{
  "num_hidden_layers": 9,
  "hidden_size": 256,
  "num_attention_heads": 4,
  "num_key_value_heads": 4,
  "head_dim": 64,
  "intermediate_size": 1024,
  "vocab_size": 4837,
  "hidden_act": "squared_relu",
  "norm": "rmsnorm",
  "norm_place": "pre",
  "norm_eps": 1e-05,
  "positions": "rope",
  "rope_theta": 10000.0,
  "rope_fraction": 0.25,
  "qk_norm": false,
  "attn_scale": 0.125,
  "bias": "none",
  "tie_word_embeddings": true,
  "parallel_block": false,
  "init": "uniform",
  "init_std_qkv": 0.047,
  "init_std_o": 0.0111,
  "init_std_up": 0.047,
  "init_std_down": 0.00554,
  "optimizer": "adamw",
  "learning_rate": 0.00112,
  "lr_mult_o": 1.12,
  "beta1": 0.9,
  "beta2": 0.95,
  "lr_head": 0.00455,
  "max_grad_norm": 1.0,
  "warmup_steps": 222,
  "schedule": "wsd",
  "decay_fraction": 0.835,
  "decay_shape": "sqrt",
  "final_lr_fraction": 0.05,
  "batch_tokens": 32768,
  "max_seq_len": 1024,
  "doc_mask": true,
  "train_tokens": 300900000,
  "max_steps": 9183,
  "dataset": "wikipedia_en"
}
Each number is 50 + 12 x the weight over its row's rms, rounded and kept within 0 to 99. Layers, rows and columns count from 0. The size before them is the row's rms in percent of the matrix's.

# q: layer 6 attention query, 256x256, rms 0.056, rows 0-46, columns 32-63
# k: layer 6 attention key, 256x256, rms 0.0566, rows 0-45, columns 32-63
q0 067:39 69 48 61 37 51 40 48 64 43 58 48 28 56 49 33 48 50 58 41 35 39 46 43 35 22 42 52 40 41 63 62
k0 068:71 42 52 71 62 55 51 59 42 76 42 41 22 36 53 60 46 51 43 60 31 43 34 56 46 63 58 39 35 40 36 44
q1 077:39 66 44 52 48 37 64 69 68 45 32 56 33 43 34 40 47 49 53 71 45 54 49 41 40 27 68 53 55 43 56 49
k1 071:57 50 35 51 48 71 49 51 60 51 42 25 45 50 45 63 48 48 47 58 50 25 52 79 48 36 33 37 61 56 42 60
q2 091:76 51 53 57 56 46 54 43 51 61 48 58 42 70 60 48 53 35 42 65 50 30 73 44 67 69 47 59 55 56 24 57
k2 096:53 48 54 59 41 52 34 39 39 63 38 49 68 55 52 47 45 45 58 48 37 68 49 56 52 75 66 64 53 44 57 34
q3 083:40 55 58 45 50 41 69 36 30 39 65 57 77 29 40 30 62 69 54 43 51 60 24 47 27 47 57 30 65 40 48 35
k3 104:44 50 60 59 49 45 52 36 75 24 38 51 38 54 35 39 49 62 67 48 72 58 64 50 65 37 40 46 40 46 58 55
q4 096:67 32 47 38 54 57 37 54 63 66 41 33 48 64 63 74 34 34 37 56 47 33 65 46 61 60 39 58 40 62 36 58
k4 113:56 59 41 57 48 45 58 63 35 82 67 32 70 55 62 53 37 33 33 49 44 38 38 44 33 47 59 42 67 61 48 42
q5 072:50 51 61 82 66 34 58 40 36 45 50 65 65 31 49 39 52 75 72 63 45 67 53 57 41 54 37 46 69 24 52 33
k5 151:55 43 50 45 51 74 44 39 59 27 37 55 49 46 55 64 67 67 75 60 67 52 50 55 70 40 32 55 42 44 59 57
q6 148:58 47 46 61 67 45 26 71 63 46 53 27 69 60 65 56 50 53 39 50 42 67 50 13 66 46 41 66 56 63 46 45
k6 139:62 58 40 39 44 40 48 62 49 54 69 39 70 78 35 55 51 57 63 47 50 45 32 35 42 33 34 52 36 50 38 44
q7 136:39 64 58 52 47 57 57 38 58 56 43 65 46 56 35 39 59 58 58 58 48 53 45 61 70 45 40 48 57 56 55 47
k7 126:70 53 31 55 45 51 56 40 60 44 35 56 28 40 68 55 50 46 53 66 27 49 42 51 60 44 37 74 41 50 42 60
q8 067:25 48 52 49 62 65 54 37 38 54 69 51 31 58 33 55 44 46 47 48 48 56 45 55 43 32 35 34 51 46 59 46
k8 064:47 61 36 53 48 64 59 61 49 67 33 26 46 63 38 65 52 35 66 50 61 47 63 51 49 61 40 56 63 68 57 65
q9 068:40 64 40 37 35 61 52 25 44 69 58 66 20 43 49 47 52 55 45 63 31 38 44 49 41 44 42 46 40 45 47 66
k9 071:27 49 57 45 63 39 58 32 65 33 57 55 52 54 50 42 48 49 63 39 46 45 59 41 67 34 46 46 39 41 48 52
q10 095:59 55 54 39 69 50 51 47 50 40 53 52 51 58 61 44 55 36 70 49 23 44 79 53 59 74 40 33 40 69 22 36
k10 097:52 41 45 58 41 45 54 48 51 85 62 39 67 51 50 49 51 40 25 51 35 53 41 62 28 57 60 59 57 43 37 50
q11 112:33 55 52 41 39 53 51 60 50 47 46 48 55 40 46 52 44 58 51 41 68 75 21 54 38 32 55 66 57 41 68 65
k11 092:43 46 56 47 43 46 40 29 57 20 43 60 46 57 34 52 48 62 67 59 63 54 30 59 70 48 49 48 35 45 46 49
q12 096:69 51 49 69 49 58 61 34 55 48 54 63 44 62 62 56 53 37 32 59 25 35 58 41 64 62 50 31 49 64 44 40
k12 066:49 65 62 32 64 58 55 28 50 64 50 44 48 37 81 59 43 59 53 45 69 45 54 57 52 59 55 53 41 38 37 52
q13 127:25 59 51 70 48 34 56 44 54 39 57 62 42 42 38 31 70 73 56 45 70 75 49 54 41 53 47 48 54 28 52 40
k13 064:54 48 39 41 39 63 17 63 77 40 61 44 30 78 51 36 66 71 49 58 30 47 30 36 34 55 51 60 63 34 45 63
q14 143:63 43 52 61 58 48 44 50 27 67 45 59 43 62 43 56 47 39 26 20 39 71 41 34 53 62 63 40 33 62 51 39
k14 135:33 54 40 56 48 34 60 44 53 73 40 56 53 48 36 44 48 52 27 25 32 48 50 50 57 55 52 60 52 49 45 38
q15 144:61 61 57 54 41 24 70 70 47 66 48 54 58 59 45 76 55 48 31 56 36 63 36 38 49 55 45 63 53 45 55 50
k15 135:34 40 69 65 49 39 63 60 70 14 33 50 57 59 24 67 47 60 40 45 69 75 54 52 37 46 58 41 38 39 47 43
q16 123:65 55 50 57 59 30 62 46 43 46 39 65 47 55 63 50 47 50 36 42 59 65 52 48 32 31 43 39 47 43 48 46
k16 119:39 62 47 53 51 52 49 46 55 41 40 30 60 31 49 35 54 58 50 34 34 47 46 54 33 47 26 52 52 51 46 47
q17 128:51 63 51 55 58 44 45 51 59 51 52 36 58 65 61 46 59 36 53 52 25 39 60 64 48 48 49 57 44 47 27 27
k17 121:50 59 50 36 56 47 52 46 41 74 50 42 53 57 51 48 61 60 53 35 73 48 62 62 25 45 67 55 62 37 49 45
q18 138:59 53 38 40 63 44 67 44 62 34 48 78 51 57 57 38 49 54 55 74 57 47 48 47 51 66 43 39 37 53 43 42
k18 137:54 47 57 35 46 38 33 56 46 62 47 47 62 47 49 59 47 42 47 63 53 54 51 58 58 66 53 44 53 54 46 39
q19 145:42 43 58 24 56 58 72 45 48 57 53 42 40 70 58 76 56 46 63 37 63 49 43 52 49 32 44 44 50 52 54 43
k19 139:63 45 71 48 39 39 42 67 51 46 41 42 50 39 40 40 59 36 70 47 43 60 50 24 39 58 46 64 48 40 54 48
q20 130:36 32 29 48 74 59 27 59 51 24 44 54 76 57 67 39 69 67 53 55 41 46 47 32 59 49 42 62 54 45 55 48
k20 125:41 71 54 44 53 71 48 66 48 18 43 69 57 65 70 66 76 47 43 59 45 66 54 38 53 52 45 43 56 57 41 51
q21 154:31 47 57 47 49 56 59 50 59 67 53 48 59 69 66 34 51 52 68 58 48 69 46 47 51 67 55 49 50 44 61 52
k21 147:54 43 20 48 57 50 42 58 19 68 60 45 39 77 31 39 48 48 58 52 26 37 36 45 59 67 30 43 46 58 61 54
q22 131:46 27 49 57 57 54 35 58 51 44 60 39 75 60 63 54 60 44 33 36 51 56 55 52 61 49 50 46 79 44 53 24
k22 119:35 62 46 47 50 79 51 62 45 38 66 48 49 41 64 57 46 22 59 35 47 18 30 43 65 40 45 35 56 57 27 47
q23 132:43 45 39 61 38 25 17 37 33 48 46 74 45 44 30 45 49 57 46 62 48 55 37 51 63 43 55 38 65 46 44 70
k23 128:44 59 44 57 53 41 45 53 58 39 56 43 56 54 54 43 42 55 30 63 33 54 55 58 60 58 30 36 37 57 25 58
q24 132:36 61 63 50 43 49 65 44 63 49 73 28 33 33 58 34 37 62 40 43 51 66 47 55 32 68 45 35 54 49 43 49
k24 129:30 56 66 59 30 56 66 42 36 72 58 58 58 32 68 40 30 71 44 54 58 61 59 52 35 59 37 57 47 40 58 55
q25 149:71 69 50 41 38 49 25 41 61 56 42 68 54 60 48 60 48 29 43 41 52 66 48 59 44 64 18 49 54 45 63 72
k25 137:44 29 40 43 48 60 62 51 30 64 71 65 68 55 69 40 45 42 33 51 49 63 38 53 34 68 36 37 35 37 50 74
q26 148:52 46 54 33 60 51 38 41 60 39 67 29 45 58 51 47 40 68 44 49 48 47 56 45 36 58 41 46 56 50 40 63
k26 137:46 47 51 41 43 54 69 45 45 44 58 44 64 43 62 55 56 57 47 64 59 52 59 42 52 53 58 44 36 33 68 61
q27 135:20 58 49 53 33 60 47 42 32 74 45 48 56 49 22 44 25 40 49 41 36 49 45 39 53 38 63 43 67 50 61 50
k27 127:45 40 28 62 55 54 52 41 33 47 49 55 57 66 52 38 25 66 38 34 39 59 63 53 53 34 49 46 27 70 73 45
q28 142:41 39 42 53 22 54 62 24 44 55 81 38 68 27 49 53 42 40 46 51 47 44 43 50 42 38 40 69 50 42 65 26
k28 137:45 52 57 60 58 48 22 42 49 68 61 60 43 56 49 22 47 44 60 37 54 64 44 55 51 35 51 41 41 38 61 56
q29 156:43 52 68 51 62 52 58 52 60 48 50 51 49 53 47 68 58 61 56 59 57 41 39 40 36 37 51 46 59 45 37 52
k29 139:34 60 44 51 49 42 42 56 49 68 41 53 44 72 53 42 41 54 61 44 54 44 37 50 62 49 60 57 35 66 60 62
q30 117:58 42 38 44 71 51 67 50 53 39 50 59 55 46 52 37 45 35 52 44 54 38 52 34 45 55 33 35 64 49 68 65
k30 112:76 42 49 58 66 61 62 29 56 46 47 50 41 54 61 61 40 45 59 58 41 46 48 67 84 64 34 51 41 59 56 54
q31 140:67 44 39 45 71 42 67 60 53 51 55 67 45 38 35 49 51 67 44 41 51 27 46 82 37 52 44 68 58 39 41 42
k31 137:28 46 46 40 59 49 57 59 47 48 48 60 44 35 49 58 51 41 32 49 47 44 36 74 54 45 73 58 42 27 54 38
q32 140:52 41 61 36 46 55 29 62 56 54 57 38 66 49 62 36 61 44 47 50 57 63 55 63 60 63 72 63 59 59 49 46
k32 133:39 34 39 64 52 54 51 60 42 72 29 53 43 32 47 42 49 49 52 61 51 51 35 49 72 54 46 60 49 46 59 48
q33 148:71 65 61 64 53 59 29 45 45 32 45 49 47 73 51 51 39 56 34 44 57 29 61 32 41 33 57 65 55 55 46 55
k33 137:59 43 51 43 56 66 31 47 35 50 37 52 43 71 36 62 37 32 51 46 35 42 50 32 78 39 87 47 52 63 56 63
q34 145:79 48 56 56 23 57 42 35 27 41 71 32 60 34 43 23 46 62 50 51 61 28 45 64 44 58 52 50 45 38 69 53
k34 136:37 40 77 52 49 42 51 51 35 39 68 57 60 29 51 27 38 59 49 51 44 34 52 55 49 62 52 55 54 40 80 60
q35 133:41 34 60 60 59 51 61 85 65 34 53 51 43 75 39 56 56 59 50 63 34 42 57 73 51 55 59 50 56 53 55 58
k35 129:56 37 54 36 58 77 40 44 58 57 46 49 52 67 38 61 58 28 42 50 58 58 43 42 67 66 48 46 58 53 58 58
q36 142:53 55 51 62 33 61 58 58 51 72 56 50 54 78 49 20 45 56 43 46 39 64 34 61 47 48 63 43 48 39 35 57
k36 138:38 36 36 56 33 50 62 47 67 60 71 55 62 63 33 25 51 61 51 47 44 46 29 41 30 52 48 46 66 38 65 41
q37 118:35 61 33 40 73 55 36 37 53 51 42 68 39 29 43 18 63 44 67 54 58 51 54 48 52 55 40 56 64 60 51 56
k37 115:52 40 32 55 51 62 58 46 50 39 48 43 42 50 46 57 59 72 69 71 51 49 38 38 55 53 51 54 44 34 45 62
q38 141:41 64 58 59 56 31 89 37 33 42 41 49 54 47 54 38 59 45 35 43 58 45 57 58 57 59 42 41 31 46 43 32
k38 131:42 50 57 42 47 38 78 45 46 26 60 41 22 29 24 42 47 56 44 61 46 57 40 52 45 53 34 47 56 37 34 50
q39 151:47 54 40 55 66 62 54 46 49 56 53 29 74 55 67 30 58 54 64 60 52 56 51 48 51 36 33 39 73 44 52 50
k39 139:66 53 48 48 42 72 41 48 60 47 77 58 60 68 63 41 62 43 61 28 42 48 50 31 55 41 52 55 58 40 58 41
q40 145:50 64 56 71 39 35 19 43 43 67 40 35 77 49 56 44 57 54 62 72 25 59 64 46 46 49 49 55 61 47 35 41
k40 135:36 58 57 62 54 63 50 56 62 43 67 45 46 59 61 42 46 70 54 39 39 48 54 22 27 52 50 46 53 48 61 48
q41 148:48 58 32 44 53 61 59 51 58 56 46 23 22 54 62 49 57 48 29 53 60 46 69 49 50 41 42 53 50 50 24 38
k41 143:52 53 37 33 50 66 54 54 45 45 68 34 58 48 51 59 46 63 36 61 34 28 59 59 29 20 50 54 57 35 32 48
q42 149:58 35 40 50 57 30 22 63 59 62 52 52 51 57 34 63 56 50 45 54 26 65 49 61 52 33 43 59 30 55 54 44
k42 134:32 46 26 61 55 35 51 72 34 42 66 49 50 39 62 68 48 44 48 48 42 75 62 54 60 56 40 53 54 59 70 50
q43 146:56 39 66 56 44 51 61 31 30 58 56 42 40 64 53 72 51 67 44 51 58 21 43 75 30 39 47 49 41 44 76 44
k43 142:49 55 56 43 39 75 42 30 31 91 68 44 45 58 73 47 49 25 46 50 53 37 68 70 55 61 41 53 66 44 62 49
q44 110:55 59 53 40 64 62 78 67 59 46 68 38 56 57 57 63 32 39 50 55 54 63 28 44 40 70 55 46 43 68 43 48
k44 104:50 54 69 43 56 38 60 50 50 24 60 45 48 50 47 64 28 56 63 44 53 55 38 51 61 65 57 51 14 56 62 61
q45 155:56 44 46 50 46 54 42 63 30 39 47 63 52 38 57 54 56 41 29 39 27 49 65 60 67 71 53 73 16 48 52 49
k45 144:42 64 40 49 58 36 53 61 27 31 44 68 55 56 36 43 58 34 51 45 46 46 59 50 47 38 48 51 32 35 48 49
q46 121:67 52 55 49 58 38 21 41 46 40 41 40 54 55 59 73 49 61 54 48 53 51 57 41 32 38 50 48 35 48 72 51